Weights of a small transformer language model: biases.
Each number is 200 + 20 x the weight over its row's rms, rounded and kept within 0 to 999. Layers, rows and columns count from 0. The size before them is the row's rms in percent of the matrix's.

# layer 14 MLP down (transposed), 1024x256, rms 0.148, rows 440-546, columns 32-63
100,218,219,173,174,229,167,196,222,208,202,182,208,185,217,204,218,225,218,213,177,170,200,184,227,178,156,220,214,170,211,226,216
101,200,187,219,188,224,220,197,183,203,234,208,204,199,176,224,216,186,160,185,165,199,177,203,214,216,201,175,233,196,198,198,219
104,191,185,208,192,194,184,202,214,229,185,175,215,228,190,196,157,212,230,222,235,189,185,181,182,209,192,207,240,183,194,213,201
095,196,188,177,178,229,208,181,177,196,187,172,179,207,240,211,197,215,201,224,226,221,192,186,230,227,180,180,212,195,218,178,191
095,196,195,179,196,208,205,192,196,172,220,206,214,173,209,210,235,188,229,226,166,156,218,235,160,194,187,190,207,191,208,220,254
097,189,205,192,225,205,216,190,227,201,177,169,155,213,167,216,242,184,182,196,175,231,238,207,197,186,195,177,211,231,224,191,200
107,179,198,220,183,195,216,192,193,184,174,218,203,233,193,231,241,187,182,189,204,207,191,163,196,178,203,180,230,214,148,166,203
103,197,172,185,210,199,216,210,162,175,157,217,188,218,194,174,227,188,229,181,188,181,204,174,214,210,192,183,206,208,193,230,201
093,176,200,217,205,236,193,188,221,205,224,224,212,199,197,223,216,197,222,218,237,224,206,190,218,191,159,208,161,198,205,185,202
103,184,219,221,212,213,220,175,219,192,203,218,195,221,229,176,181,202,198,236,186,198,184,203,223,167,157,245,192,170,204,189,228
104,230,194,201,193,187,206,189,225,191,196,163,200,180,169,190,206,190,199,194,173,167,251,190,202,202,239,179,147,207,170,193,207
103,246,185,242,192,201,174,187,182,196,219,193,220,239,203,232,180,194,175,202,204,195,224,189,196,207,182,213,239,213,161,194,220
096,179,187,190,213,198,212,171,175,188,190,174,217,162,231,202,167,212,218,198,215,236,214,223,233,183,210,200,191,189,194,237,192
097,241,214,217,199,201,177,181,196,189,187,204,198,215,216,173,173,177,192,184,187,182,185,218,183,192,193,189,194,194,206,156,271
098,183,199,247,171,191,188,221,186,219,216,228,204,199,210,200,182,224,170,172,223,180,178,229,195,208,193,178,223,207,211,196,191
109,190,178,204,198,214,219,183,223,180,214,234,194,205,204,180,193,200,216,235,198,172,192,248,212,185,190,224,187,208,210,215,177
096,189,165,176,229,231,183,198,223,194,243,199,223,219,198,188,204,214,190,225,181,194,206,219,205,172,201,170,194,199,199,193,202
105,200,216,185,227,208,188,197,193,227,207,174,191,176,188,224,160,205,238,223,194,212,209,183,214,203,181,215,185,208,198,178,250
107,240,199,207,192,224,195,173,196,195,187,194,210,168,184,186,217,206,226,181,233,176,223,175,237,182,169,192,220,192,201,212,207
093,203,209,198,202,165,209,194,230,200,177,203,180,227,202,212,236,199,184,191,192,209,205,181,177,188,196,174,225,180,230,194,196
101,215,214,212,210,219,244,209,217,193,186,222,235,177,183,201,191,192,166,216,246,208,218,178,211,201,161,191,199,200,197,164,179
108,205,183,202,153,222,209,178,164,180,204,213,214,196,201,184,227,242,194,202,183,184,211,190,180,220,177,216,219,218,222,204,200
094,203,199,218,185,204,193,215,216,214,182,214,225,191,171,188,166,204,188,179,203,163,211,146,214,242,212,231,197,206,176,205,210
111,200,219,200,207,177,211,173,216,185,195,184,221,192,209,221,189,221,200,190,188,175,203,221,233,192,195,218,195,225,183,195,197
095,173,197,200,217,208,202,196,196,213,192,196,182,201,193,212,212,203,146,220,224,229,145,233,203,191,200,221,226,234,207,212,190
095,178,209,195,165,185,207,190,189,197,198,134,186,199,199,202,200,219,210,191,211,197,194,196,230,211,227,199,186,181,232,203,178
105,230,183,210,202,194,224,176,216,217,214,215,196,209,178,232,206,188,208,218,217,206,192,232,200,196,216,186,162,191,200,203,209
097,201,200,198,204,177,204,177,180,207,236,191,193,163,213,228,224,213,213,178,222,200,191,159,209,220,197,219,201,180,201,201,213
103,193,225,202,164,185,231,165,203,209,201,211,193,186,201,200,164,209,197,197,206,178,214,191,206,207,233,170,222,176,192,206,178
096,183,198,229,164,185,202,209,186,190,237,178,182,221,212,250,211,199,213,224,196,207,174,211,223,179,182,228,193,207,205,233,157
117,187,175,219,206,178,160,210,230,189,170,235,210,248,189,196,229,197,184,248,193,208,252,221,187,188,199,160,249,191,183,172,166
107,217,211,218,234,187,230,213,208,188,190,171,202,181,224,212,236,207,195,205,165,205,196,147,198,222,186,162,230,227,196,185,204
093,201,167,173,200,191,167,160,197,180,195,165,172,207,190,184,194,214,207,204,186,183,227,168,177,195,184,199,181,206,210,162,224
096,214,189,215,189,243,189,215,177,215,258,190,191,191,196,224,217,228,180,200,195,228,209,183,228,220,213,211,182,179,200,198,209
105,202,213,158,220,219,187,179,199,176,225,198,189,198,203,220,187,230,218,223,225,186,186,223,203,155,208,193,221,200,153,225,193
109,195,209,207,204,205,200,174,203,196,187,180,169,221,218,186,208,208,200,227,193,213,196,175,202,210,224,206,228,191,195,215,217
094,195,238,170,185,174,226,206,199,229,234,176,191,249,204,167,198,150,183,206,198,249,207,205,199,187,227,213,200,193,178,200,154
100,186,202,220,195,176,221,214,196,210,212,217,210,219,205,198,205,199,208,220,197,207,180,200,261,214,214,168,223,219,229,233,202
099,193,225,187,191,196,229,201,198,232,223,198,233,211,158,198,207,216,175,209,218,204,217,166,220,164,199,168,198,243,162,201,178
102,203,188,184,209,181,186,215,226,214,198,197,162,253,196,206,188,199,189,204,209,168,199,230,198,199,237,180,158,202,226,188,199
101,189,187,196,197,204,216,192,213,168,201,187,167,173,213,205,161,187,189,203,166,194,232,189,240,188,216,220,183,244,236,207,200
088,230,218,164,184,191,160,208,187,203,203,200,210,198,224,223,189,199,231,177,230,206,182,204,203,174,195,230,228,204,196,212,182
091,193,158,181,208,202,173,197,212,192,210,188,217,188,204,203,176,249,236,176,215,170,167,189,200,188,238,188,175,239,184,155,216
089,199,191,194,201,224,199,191,156,206,182,192,204,197,230,200,194,200,222,219,202,198,201,217,206,189,172,215,226,237,206,217,230
098,187,186,194,210,200,227,201,196,241,228,199,222,223,182,218,225,214,220,193,175,219,236,185,155,228,174,200,190,196,218,193,205
107,205,193,230,180,167,173,205,214,163,214,193,199,243,192,195,197,216,206,185,192,165,182,216,213,181,198,158,235,178,223,196,199
100,174,205,231,152,183,201,210,202,193,231,208,219,199,214,207,227,193,197,197,157,168,211,161,238,206,148,184,176,206,198,184,190
097,201,202,196,222,216,193,205,194,181,205,185,196,203,206,226,154,223,214,198,191,200,222,168,210,217,194,190,203,187,224,198,191
110,230,169,199,198,190,198,214,173,196,212,218,206,212,180,186,242,171,195,184,188,197,177,169,191,193,213,205,185,214,212,188,199
107,202,188,205,202,251,201,194,225,154,183,179,215,189,208,187,193,206,180,207,211,181,194,197,247,231,198,215,214,191,225,199,237
101,191,184,168,201,211,241,190,207,159,188,173,204,190,185,201,205,208,236,206,214,196,197,223,204,173,224,179,209,232,219,161,207
096,204,172,171,211,217,195,184,189,196,193,185,194,208,262,227,219,193,200,219,199,213,175,224,176,238,188,160,191,183,187,185,205
106,166,162,196,220,196,196,207,192,219,176,204,189,177,228,198,239,191,221,211,186,196,181,181,172,216,196,188,220,174,195,240,203
103,217,212,186,213,201,169,215,182,180,193,203,209,205,201,203,191,195,146,202,162,222,202,175,209,225,227,213,226,199,189,227,179
090,214,238,195,203,162,175,186,187,213,220,190,233,216,203,209,215,188,202,216,199,221,199,188,179,204,214,197,197,242,182,230,205
095,187,213,209,171,207,203,175,210,177,168,228,146,180,205,211,174,195,215,200,208,155,205,200,213,195,229,167,206,208,201,208,184
096,182,176,241,190,191,241,201,180,162,162,219,214,222,201,201,192,175,206,224,216,198,202,201,223,193,218,204,172,212,193,208,216
103,207,198,220,200,212,188,194,207,167,205,221,212,197,177,203,173,211,211,206,209,189,215,190,183,236,192,208,174,221,158,181,216
099,197,235,245,191,181,200,213,204,205,185,214,198,220,213,186,223,179,186,188,188,213,193,208,179,195,205,191,234,199,207,211,200
095,232,210,169,194,189,146,149,187,187,226,195,224,147,193,227,171,212,224,183,212,193,201,161,197,177,210,227,214,181,164,234,188
089,223,201,183,207,202,191,204,196,238,229,195,187,196,185,178,188,198,185,163,222,203,219,184,203,230,194,195,170,181,205,215,209
103,203,198,213,223,209,243,153,197,202,179,179,198,210,195,206,230,195,224,198,208,202,201,188,218,231,201,197,202,223,229,196,171
104,208,226,232,197,177,209,163,180,191,247,178,189,211,195,170,234,221,237,228,182,223,184,179,228,204,234,208,237,179,191,212,226
092,171,172,179,189,193,184,191,234,210,186,172,229,204,213,228,167,185,206,179,189,241,190,227,217,235,208,209,200,171,194,251,201
104,210,192,204,202,223,216,190,230,250,224,184,199,177,196,215,177,193,213,187,199,217,165,198,218,190,223,180,202,178,193,190,177
107,246,185,162,205,233,230,189,209,199,236,209,210,195,202,184,221,201,178,204,148,238,202,221,183,221,196,168,215,221,204,177,197
102,194,166,203,212,185,207,193,227,191,202,212,171,177,275,197,217,219,175,217,189,188,160,224,187,211,188,206,196,199,181,202,207
103,197,188,201,160,191,188,202,189,218,220,216,198,182,209,186,182,198,204,213,218,188,217,221,198,185,226,199,198,185,255,180,211
094,215,204,205,179,195,191,199,198,217,176,165,171,227,202,213,200,206,210,207,193,200,229,190,190,199,204,187,238,189,213,175,183
092,214,217,209,220,173,150,168,186,204,185,206,199,227,149,191,197,207,174,197,241,190,171,187,195,183,202,168,242,217,223,243,189
100,159,184,197,212,185,230,226,196,189,204,204,193,169,184,193,190,240,195,217,216,183,216,232,218,203,188,215,218,219,215,207,234
102,189,209,173,186,193,218,203,215,205,200,145,222,218,218,205,196,212,200,157,199,176,220,165,209,185,213,204,202,210,211,220,194
100,202,222,193,230,192,209,215,187,213,174,177,194,178,200,212,202,235,216,196,206,178,168,198,183,176,188,198,209,203,218,195,206
101,238,209,189,231,177,204,201,226,201,178,179,202,177,182,215,254,218,169,208,216,189,221,204,211,211,197,197,201,193,196,201,221
100,175,208,234,186,179,234,192,148,202,218,201,213,209,164,207,209,235,195,233,194,215,222,188,204,203,172,185,177,198,191,203,211
093,173,182,179,230,201,204,194,176,195,200,224,187,168,190,209,182,195,153,199,199,217,225,199,199,166,219,201,202,212,203,191,212
109,225,215,197,199,197,205,165,231,182,191,189,201,199,188,204,203,213,224,178,159,188,194,185,182,183,189,203,225,187,191,215,186
096,190,188,229,200,193,196,191,207,193,213,206,175,182,195,194,202,225,178,191,166,187,193,213,231,191,200,221,195,191,208,181,212
090,187,187,202,221,220,216,210,196,170,198,182,202,162,214,231,196,228,224,217,178,185,192,229,220,168,181,218,196,184,208,205,202
096,221,191,194,172,214,183,200,207,175,213,207,186,183,187,189,173,191,185,191,190,195,192,157,204,217,231,191,211,209,174,173,209
088,219,191,211,187,218,195,235,222,231,204,218,193,191,155,182,215,193,188,212,190,212,204,213,193,172,207,219,222,208,197,217,162
101,175,237,202,177,225,226,205,203,175,173,200,178,200,225,222,171,189,188,188,198,199,176,192,211,201,184,202,228,210,190,255,187
097,189,222,199,225,199,162,182,221,194,204,201,162,231,202,219,198,201,174,188,229,213,203,207,159,187,195,188,203,220,212,230,205
095,224,194,214,191,175,185,230,221,213,186,237,176,212,192,202,174,211,210,208,171,201,198,195,219,174,193,181,248,216,186,219,191
102,206,185,189,183,197,197,198,175,205,250,195,203,129,217,213,200,208,212,177,189,152,208,224,192,209,205,176,206,186,158,199,188
100,183,217,199,224,212,209,212,198,206,198,178,224,211,217,229,207,181,224,208,207,238,224,180,219,229,203,203,259,203,191,191,229
107,191,181,186,223,179,200,213,197,205,209,193,185,177,199,182,163,182,200,207,192,190,215,177,149,169,213,209,199,189,211,231,246
104,181,216,221,168,191,181,184,206,230,202,189,230,228,211,187,167,183,192,216,213,153,174,212,201,206,176,185,233,191,204,217,218
093,197,199,209,175,213,195,225,187,170,204,219,199,222,204,201,183,181,187,180,194,196,206,245,200,171,191,215,206,214,193,181,180
098,182,200,215,205,202,242,171,169,175,198,168,191,204,198,184,200,182,212,170,206,194,160,217,240,218,208,190,193,169,188,162,209
101,192,203,193,165,226,185,192,212,186,219,232,210,203,208,202,202,190,211,203,177,224,179,196,230,157,212,195,216,178,187,206,224
104,177,225,211,206,176,210,218,189,202,226,184,186,208,231,189,195,223,167,223,193,201,196,165,210,208,204,189,206,221,215,228,212
096,197,224,190,206,224,183,212,194,209,173,178,209,204,234,202,175,245,184,192,244,220,184,210,213,209,202,179,229,185,229,208,195
107,167,189,184,195,204,192,198,192,163,234,188,200,214,177,225,232,162,197,210,212,215,210,201,230,222,213,182,179,203,233,223,226
105,215,192,227,177,228,202,212,191,174,170,199,219,213,206,194,206,198,224,206,194,182,217,199,209,188,171,170,183,197,204,198,211
099,208,192,191,207,157,218,218,231,205,224,200,220,219,196,209,197,175,186,196,187,183,189,222,208,135,215,176,189,166,192,213,214
103,200,179,215,230,204,193,189,179,187,198,201,219,154,203,218,162,194,213,236,170,202,226,191,231,213,180,197,213,227,201,213,212
101,200,172,180,191,206,207,176,235,213,176,196,172,178,240,209,199,204,208,216,199,174,225,190,223,196,147,209,182,200,258,237,224
107,222,180,176,255,163,206,205,218,186,195,204,196,204,199,194,256,211,189,212,188,173,180,204,215,195,193,216,223,220,174,193,177
101,217,170,248,194,204,212,190,167,161,214,195,208,219,200,222,198,190,233,212,188,171,207,234,201,188,205,211,195,169,212,214,181
098,215,186,242,172,179,203,221,214,213,190,182,212,192,203,199,270,176,191,166,196,219,173,219,204,169,219,236,200,245,187,189,168
096,246,225,185,228,201,196,226,213,211,198,234,193,214,185,236,202,209,169,200,196,184,211,215,184,192,196,230,175,195,207,159,198
099,213,225,196,183,224,231,178,151,212,225,175,198,188,212,194,203,255,223,207,215,196,213,192,209,217,201,216,183,177,173,161,199
103,203,181,194,179,236,240,207,198,188,180,194,236,222,202,174,177,193,224,188,203,176,204,152,199,176,207,184,194,204,155,199,181
093,193,247,197,168,199,211,184,213,193,215,156,198,212,208,212,202,221,222,250,191,194,198,201,189,191,178,227,198,194,212,206,229
103,178,251,220,205,255,177,227,208,255,185,201,211,165,208,198,185,191,172,189,230,179,181,200,198,227,196,210,255,158,198,180,246
101,180,188,226,196,199,199,194,191,208,215,195,231,212,216,205,203,231,219,203,206,190,179,196,221,237,207,181,207,201,223,201,167
# layer 14 MLP up, 1024x256, rms 0.145, rows 441-547, columns 32-63
101,190,207,191,180,218,207,198,232,215,195,211,181,175,202,195,213,195,192,200,215,183,202,157,174,233,202,227,202,197,186,226,213
100,193,186,212,213,242,200,206,215,176,201,167,206,197,202,218,210,186,218,181,197,205,177,223,204,188,209,193,224,189,198,184,147
098,225,170,207,235,170,188,217,196,241,191,201,224,206,201,184,223,187,183,217,207,221,215,217,208,187,201,199,213,154,193,174,174
095,214,228,200,228,231,171,201,195,169,171,206,166,190,207,145,177,177,187,206,211,218,217,207,212,231,223,229,207,232,204,213,205
098,215,213,197,178,200,191,191,178,159,176,189,219,210,207,195,203,190,210,193,175,187,185,173,206,215,189,237,195,206,193,232,228
092,228,190,197,187,182,191,221,201,222,200,185,180,181,216,161,178,181,191,198,215,209,216,214,158,207,195,213,231,203,207,202,201
103,182,191,184,203,222,212,188,203,172,190,197,226,210,197,199,205,231,236,227,195,194,206,208,213,183,182,228,199,213,228,227,186
100,186,203,179,200,173,163,217,222,208,237,178,198,244,198,198,196,191,204,187,213,183,197,177,203,197,191,218,201,177,201,220,204
107,211,210,193,199,209,213,169,215,190,212,212,191,205,173,209,192,216,197,203,199,183,208,207,208,214,184,199,169,186,218,191,243
103,204,208,201,214,217,184,189,193,221,213,196,211,209,179,183,204,211,179,189,181,198,212,226,199,212,241,199,185,191,213,206,157
103,197,155,202,204,183,180,187,219,236,211,216,224,211,190,189,206,203,218,160,185,217,195,220,211,214,193,198,173,187,182,198,212
098,200,216,220,203,215,253,201,209,200,210,208,188,261,191,182,210,198,179,194,190,206,180,212,199,179,210,196,199,192,240,190,212
097,189,173,197,188,190,239,199,209,194,196,235,201,182,169,204,192,183,198,181,201,230,190,194,195,195,212,239,167,172,173,197,210
099,191,184,174,224,202,215,183,198,176,163,198,215,176,204,198,219,201,233,218,199,223,197,189,177,207,249,202,183,193,196,196,202
102,204,187,192,203,202,229,180,216,209,187,221,222,184,201,205,204,225,208,190,200,152,185,190,207,207,186,208,192,184,204,191,215
094,216,224,202,200,208,222,221,217,180,179,236,200,185,207,178,218,159,177,228,219,211,194,184,197,239,203,228,187,154,220,181,180
104,221,191,216,220,222,214,214,181,200,204,196,184,217,193,231,215,178,223,218,187,220,173,232,212,184,204,197,203,217,194,196,235
105,213,230,202,215,194,182,207,169,191,203,177,188,195,208,197,204,175,198,233,157,192,194,174,207,186,187,210,202,217,211,238,185
095,212,208,194,204,178,173,206,212,192,192,192,184,196,221,234,198,187,153,188,202,204,213,225,228,190,204,187,209,216,204,182,194
099,221,190,182,187,194,155,173,206,183,190,214,190,196,195,239,197,172,218,223,184,167,208,184,219,199,194,147,215,187,190,169,207
102,203,207,203,188,168,202,224,163,178,154,212,206,198,209,157,227,176,218,212,221,201,214,204,174,204,182,226,204,174,188,224,217
097,208,207,211,219,175,179,199,241,174,163,208,191,215,179,244,206,193,209,209,157,176,197,193,237,211,206,192,222,190,180,224,240
108,200,206,183,235,195,230,227,211,181,196,182,210,210,177,214,187,224,181,200,149,216,228,213,247,199,189,216,198,194,197,210,166
098,171,192,197,231,199,223,231,204,196,212,216,210,202,164,203,202,203,219,223,201,205,188,208,231,201,217,231,194,205,158,187,209
096,220,193,192,229,227,191,168,171,163,183,205,224,202,154,209,230,191,198,220,179,195,195,207,183,267,192,203,193,188,182,220,202
104,208,202,170,219,190,212,201,207,186,224,168,193,182,203,163,212,186,224,207,183,208,172,217,206,198,170,137,233,195,201,207,174
095,209,232,187,213,203,204,206,206,203,208,228,166,188,173,183,172,191,182,223,184,208,184,218,187,192,174,210,184,225,177,225,188
096,199,212,194,226,210,231,170,209,207,206,190,227,217,240,185,236,214,249,231,202,210,181,212,211,218,171,194,197,218,189,186,181
096,173,190,170,171,226,227,163,228,203,174,253,179,219,161,221,197,190,190,240,204,206,187,216,210,181,160,206,204,211,212,228,222
105,199,221,203,191,208,218,170,213,191,213,183,167,177,161,193,219,190,187,224,247,193,189,187,204,221,164,239,217,203,231,234,186
106,188,188,233,186,204,178,212,206,194,238,206,212,190,180,228,192,207,216,223,204,173,194,173,201,179,212,215,226,236,209,210,197
090,191,186,189,211,200,184,211,227,210,221,227,198,203,182,184,201,204,226,194,194,208,200,198,206,218,191,199,229,162,157,205,199
099,186,191,213,204,195,229,199,193,249,197,177,214,220,232,220,204,183,216,195,209,174,159,202,199,235,210,184,174,163,225,208,206
106,198,210,177,214,216,191,209,191,195,232,248,184,220,188,239,153,198,184,229,229,182,162,174,183,222,221,249,205,186,154,193,193
104,202,194,147,208,231,230,201,204,172,195,217,197,210,219,212,187,194,196,157,204,190,189,218,193,201,200,202,219,201,210,176,197
102,196,194,194,217,187,187,191,170,190,195,191,200,193,216,205,221,167,226,198,175,188,190,223,214,208,228,198,207,216,207,215,259
097,187,235,185,205,193,173,166,192,202,228,163,201,170,204,194,192,220,225,213,197,194,214,205,204,222,195,201,215,202,176,189,167
097,187,169,189,198,208,178,206,195,195,194,181,182,204,209,161,185,192,160,159,220,210,218,209,199,172,228,167,196,211,221,196,217
100,243,176,186,202,198,187,189,189,155,194,229,191,172,222,196,188,225,210,205,170,212,205,169,191,211,220,202,174,222,181,202,237
099,202,208,203,201,204,170,206,222,230,198,187,188,204,222,199,179,208,210,172,239,195,187,168,168,173,212,184,181,199,217,198,219
093,210,218,176,237,201,189,201,217,200,240,230,175,243,184,205,212,163,204,229,197,188,175,198,176,226,165,169,175,176,218,226,224
102,220,193,192,211,235,224,206,209,208,187,240,194,184,191,229,214,189,175,225,159,217,185,194,199,226,149,187,205,145,204,218,203
091,204,218,201,208,231,197,200,208,211,183,195,181,172,200,234,210,245,206,178,190,213,223,210,194,160,196,179,223,212,187,228,218
097,201,196,190,206,183,192,214,203,196,171,199,190,178,233,186,173,206,172,211,213,160,162,225,218,153,192,185,211,168,205,218,157
100,223,194,180,232,212,201,197,209,253,191,223,196,185,193,219,187,198,163,188,200,212,214,194,200,218,224,219,182,199,165,227,206
099,202,222,190,210,203,213,190,179,226,207,231,236,209,168,215,206,186,178,172,184,238,165,209,184,216,203,199,204,175,227,221,191
096,183,187,157,203,198,205,200,197,185,207,207,170,206,224,168,172,197,182,205,221,143,201,194,197,210,195,205,219,215,217,201,194
099,190,236,201,229,214,210,222,204,197,204,215,237,186,180,209,189,155,208,189,199,222,213,188,199,197,188,174,193,212,204,204,184
105,216,229,214,207,164,181,197,192,184,194,192,182,205,224,192,219,198,202,223,215,176,166,200,210,219,204,210,175,193,189,211,238
107,196,216,209,208,207,238,212,209,179,216,219,158,210,158,197,203,180,189,162,197,194,200,240,181,174,195,222,178,177,167,190,190
100,222,196,223,197,230,174,233,206,198,180,187,185,174,175,206,206,206,202,184,198,205,224,196,211,168,189,196,189,207,185,185,209
098,192,233,211,224,194,174,211,206,205,199,200,212,206,215,201,182,196,214,207,223,250,186,203,215,222,201,184,182,159,254,172,210
104,188,206,207,169,205,211,209,188,175,201,174,205,200,198,197,187,206,210,198,198,178,184,183,195,206,174,205,209,177,199,174,205
095,176,179,218,226,210,211,196,209,206,209,233,209,214,203,220,181,231,178,269,184,194,224,223,197,207,224,213,203,169,221,207,193
094,204,194,190,197,203,249,243,209,192,197,194,202,200,165,202,224,177,139,177,246,226,201,207,220,223,186,204,153,196,183,185,212
103,191,206,245,188,205,161,203,209,196,207,211,216,216,186,198,202,180,226,198,180,183,193,177,236,159,137,195,200,209,203,173,180
100,213,183,190,198,222,233,202,231,153,198,189,193,225,221,200,233,216,208,213,210,211,215,240,182,176,196,232,219,226,186,197,189
102,233,190,180,192,198,229,189,197,145,197,214,183,178,190,188,222,163,218,171,218,229,204,190,215,211,203,210,211,169,202,195,201
093,181,211,166,242,188,222,202,226,230,185,222,193,177,200,198,222,186,190,217,196,163,216,210,205,190,204,165,160,208,201,213,219
098,171,181,185,251,176,198,192,177,213,189,204,204,184,185,235,223,178,180,184,161,186,210,198,213,170,207,165,197,239,205,190,195
098,244,202,206,206,187,207,180,183,214,190,186,179,250,183,218,212,203,218,233,178,187,185,188,225,202,204,213,188,195,183,176,226
102,173,192,209,224,157,204,175,218,194,141,202,210,143,164,204,221,199,208,219,172,196,191,198,225,200,193,197,218,224,196,225,193
094,164,208,208,178,191,225,192,204,188,193,194,223,226,237,195,226,192,203,209,190,194,180,174,207,225,205,207,214,213,185,192,208
102,225,221,190,182,173,220,228,175,198,214,215,187,215,195,187,227,202,186,210,161,214,239,206,186,217,212,199,203,242,181,197,202
104,184,176,183,217,185,208,171,213,209,197,172,212,210,148,213,203,222,190,177,160,224,196,175,242,219,218,193,169,189,186,200,211
092,168,185,201,207,233,216,170,190,230,164,232,185,245,154,207,178,223,192,159,215,236,186,212,218,195,189,186,199,186,204,224,198
097,209,199,184,189,208,234,214,173,221,208,182,221,206,233,217,201,203,169,224,203,178,185,241,189,204,187,200,209,169,231,209,181
093,178,235,206,215,172,212,223,175,223,187,166,166,182,189,241,180,211,236,169,176,236,191,210,165,209,200,210,195,193,209,204,221
093,166,221,184,169,189,213,162,229,183,157,220,196,196,235,193,202,181,206,220,202,185,226,181,177,222,198,187,192,188,175,220,207
102,211,205,197,197,207,219,212,173,203,203,199,218,193,156,250,200,210,205,245,163,208,177,202,173,173,193,190,168,195,176,171,220
106,219,220,176,204,207,215,222,211,238,157,211,170,198,198,197,181,199,234,218,231,180,187,212,206,256,167,211,218,188,197,226,203
101,227,197,183,239,207,194,209,205,195,195,189,179,184,217,174,204,236,182,225,219,163,206,198,205,214,235,235,217,205,180,177,213
096,199,257,180,211,243,176,212,201,203,258,201,191,192,197,234,208,213,171,190,155,169,207,194,168,225,217,188,188,223,186,166,184
099,211,212,175,225,196,210,202,206,197,179,202,162,196,182,208,160,196,183,182,190,183,231,195,200,200,201,208,214,175,211,195,216
095,192,201,239,204,202,171,206,209,193,174,160,201,204,221,216,207,182,204,200,200,180,178,202,193,163,204,234,192,187,164,231,190
104,173,192,177,237,210,190,189,180,212,217,182,193,188,160,195,197,215,237,217,206,213,206,175,219,171,238,199,156,223,190,226,202
100,217,180,222,192,213,188,196,197,231,189,173,190,229,191,176,155,198,186,176,191,228,211,191,167,189,218,195,186,168,215,171,219
099,196,218,175,179,182,217,230,225,207,171,163,211,198,191,198,198,203,186,204,188,185,179,199,209,193,150,220,218,221,198,197,180
102,197,177,171,183,201,197,162,178,170,185,174,257,201,181,188,201,188,181,186,204,219,232,194,199,186,198,200,193,210,198,219,232
094,202,175,195,217,191,208,222,198,207,205,177,198,186,228,216,184,233,187,180,159,201,213,189,215,204,201,205,180,188,182,209,189
101,228,207,219,200,202,202,180,214,215,219,204,186,209,185,212,215,203,215,231,213,207,221,220,185,236,221,189,201,239,184,200,185
099,245,212,175,192,221,170,199,194,190,232,215,188,192,178,200,206,182,223,215,198,180,199,151,219,250,187,199,221,165,197,248,177
092,208,209,207,205,215,227,217,202,212,192,190,222,243,154,222,199,217,194,173,179,144,167,197,255,194,192,196,199,178,224,187,197
093,157,178,201,205,189,208,160,199,200,175,167,182,221,187,194,169,197,209,219,221,196,217,154,208,194,192,197,230,227,225,182,174
104,206,225,196,174,182,188,196,199,194,212,173,217,212,214,186,198,215,185,217,195,216,183,197,235,214,193,175,180,177,231,231,211
107,228,205,202,209,204,230,189,189,177,205,197,189,184,150,191,204,209,199,189,208,202,189,214,175,213,200,226,177,163,174,201,214
097,180,172,187,221,185,210,212,172,150,209,239,223,221,195,214,208,193,176,218,158,210,196,210,203,198,228,163,200,190,240,199,210
098,179,202,187,216,241,204,185,172,223,176,205,188,224,235,226,216,197,201,217,214,199,201,207,216,231,233,182,194,193,220,174,218
098,158,233,191,191,231,179,162,204,191,194,254,183,197,209,259,199,231,204,253,209,196,189,208,192,158,168,221,197,224,205,211,202
103,187,202,215,197,230,194,219,211,216,187,224,224,239,212,166,173,195,248,179,174,205,154,233,187,164,194,218,196,229,174,243,198
097,198,205,184,199,182,216,198,202,194,205,220,215,196,197,220,228,217,216,205,212,212,192,180,228,182,193,194,170,221,212,169,219
098,168,235,203,161,198,229,212,238,189,229,217,187,209,206,186,175,224,217,226,201,171,222,208,185,195,181,195,218,169,224,188,230
106,175,166,185,204,211,193,221,193,177,182,193,191,234,176,218,209,179,201,181,210,182,187,189,185,177,179,233,178,183,181,200,163
106,188,220,175,204,187,204,228,182,194,179,223,200,198,187,232,213,188,171,219,204,210,193,237,197,176,210,237,176,225,155,233,181
098,157,213,208,208,197,167,184,181,214,180,195,237,214,223,209,194,197,204,197,208,187,187,197,186,204,212,231,198,194,218,177,192
100,230,207,240,173,198,194,230,217,185,199,195,154,180,159,192,184,234,208,227,208,201,188,175,177,176,191,199,233,202,181,181,215
096,237,229,179,197,217,218,181,179,240,229,181,214,166,197,200,230,213,198,196,201,215,199,203,164,209,213,213,213,174,181,194,196
104,174,205,172,218,173,215,209,216,213,192,175,215,195,178,188,204,140,203,217,205,210,162,195,202,191,228,174,195,173,193,202,163
096,209,224,159,198,165,195,184,205,219,207,171,187,195,169,237,175,185,168,225,211,221,194,176,187,216,224,211,206,197,189,208,180
102,242,192,201,221,209,201,223,186,204,231,169,197,209,184,191,175,141,223,221,214,191,218,214,197,199,206,189,174,202,184,238,170
098,185,204,234,190,194,178,206,195,232,211,200,196,201,187,201,184,184,204,246,217,202,157,214,241,211,183,228,218,178,211,221,187
100,206,242,194,221,178,172,189,191,218,184,203,209,199,207,226,167,211,190,235,202,222,170,162,230,241,166,226,172,221,217,203,193
094,170,205,202,206,191,209,211,184,216,180,220,231,204,191,225,201,207,169,190,187,197,214,188,239,230,214,189,210,221,175,233,193
098,203,195,183,162,212,239,184,148,214,210,213,224,186,197,180,199,173,202,195,171,172,203,212,252,216,197,204,183,197,204,185,196
102,184,222,230,222,215,187,189,191,227,154,177,167,220,148,231,191,183,235,194,218,201,189,184,219,190,231,192,188,195,225,222,206
102,211,168,190,175,196,196,234,236,195,217,194,196,216,194,226,207,192,207,194,172,236,177,223,217,214,199,207,189,162,186,200,208
097,204,229,228,203,208,213,208,208,164,194,186,226,207,174,213,236,194,185,213,208,184,193,229,156,207,203,198,191,222,180,198,199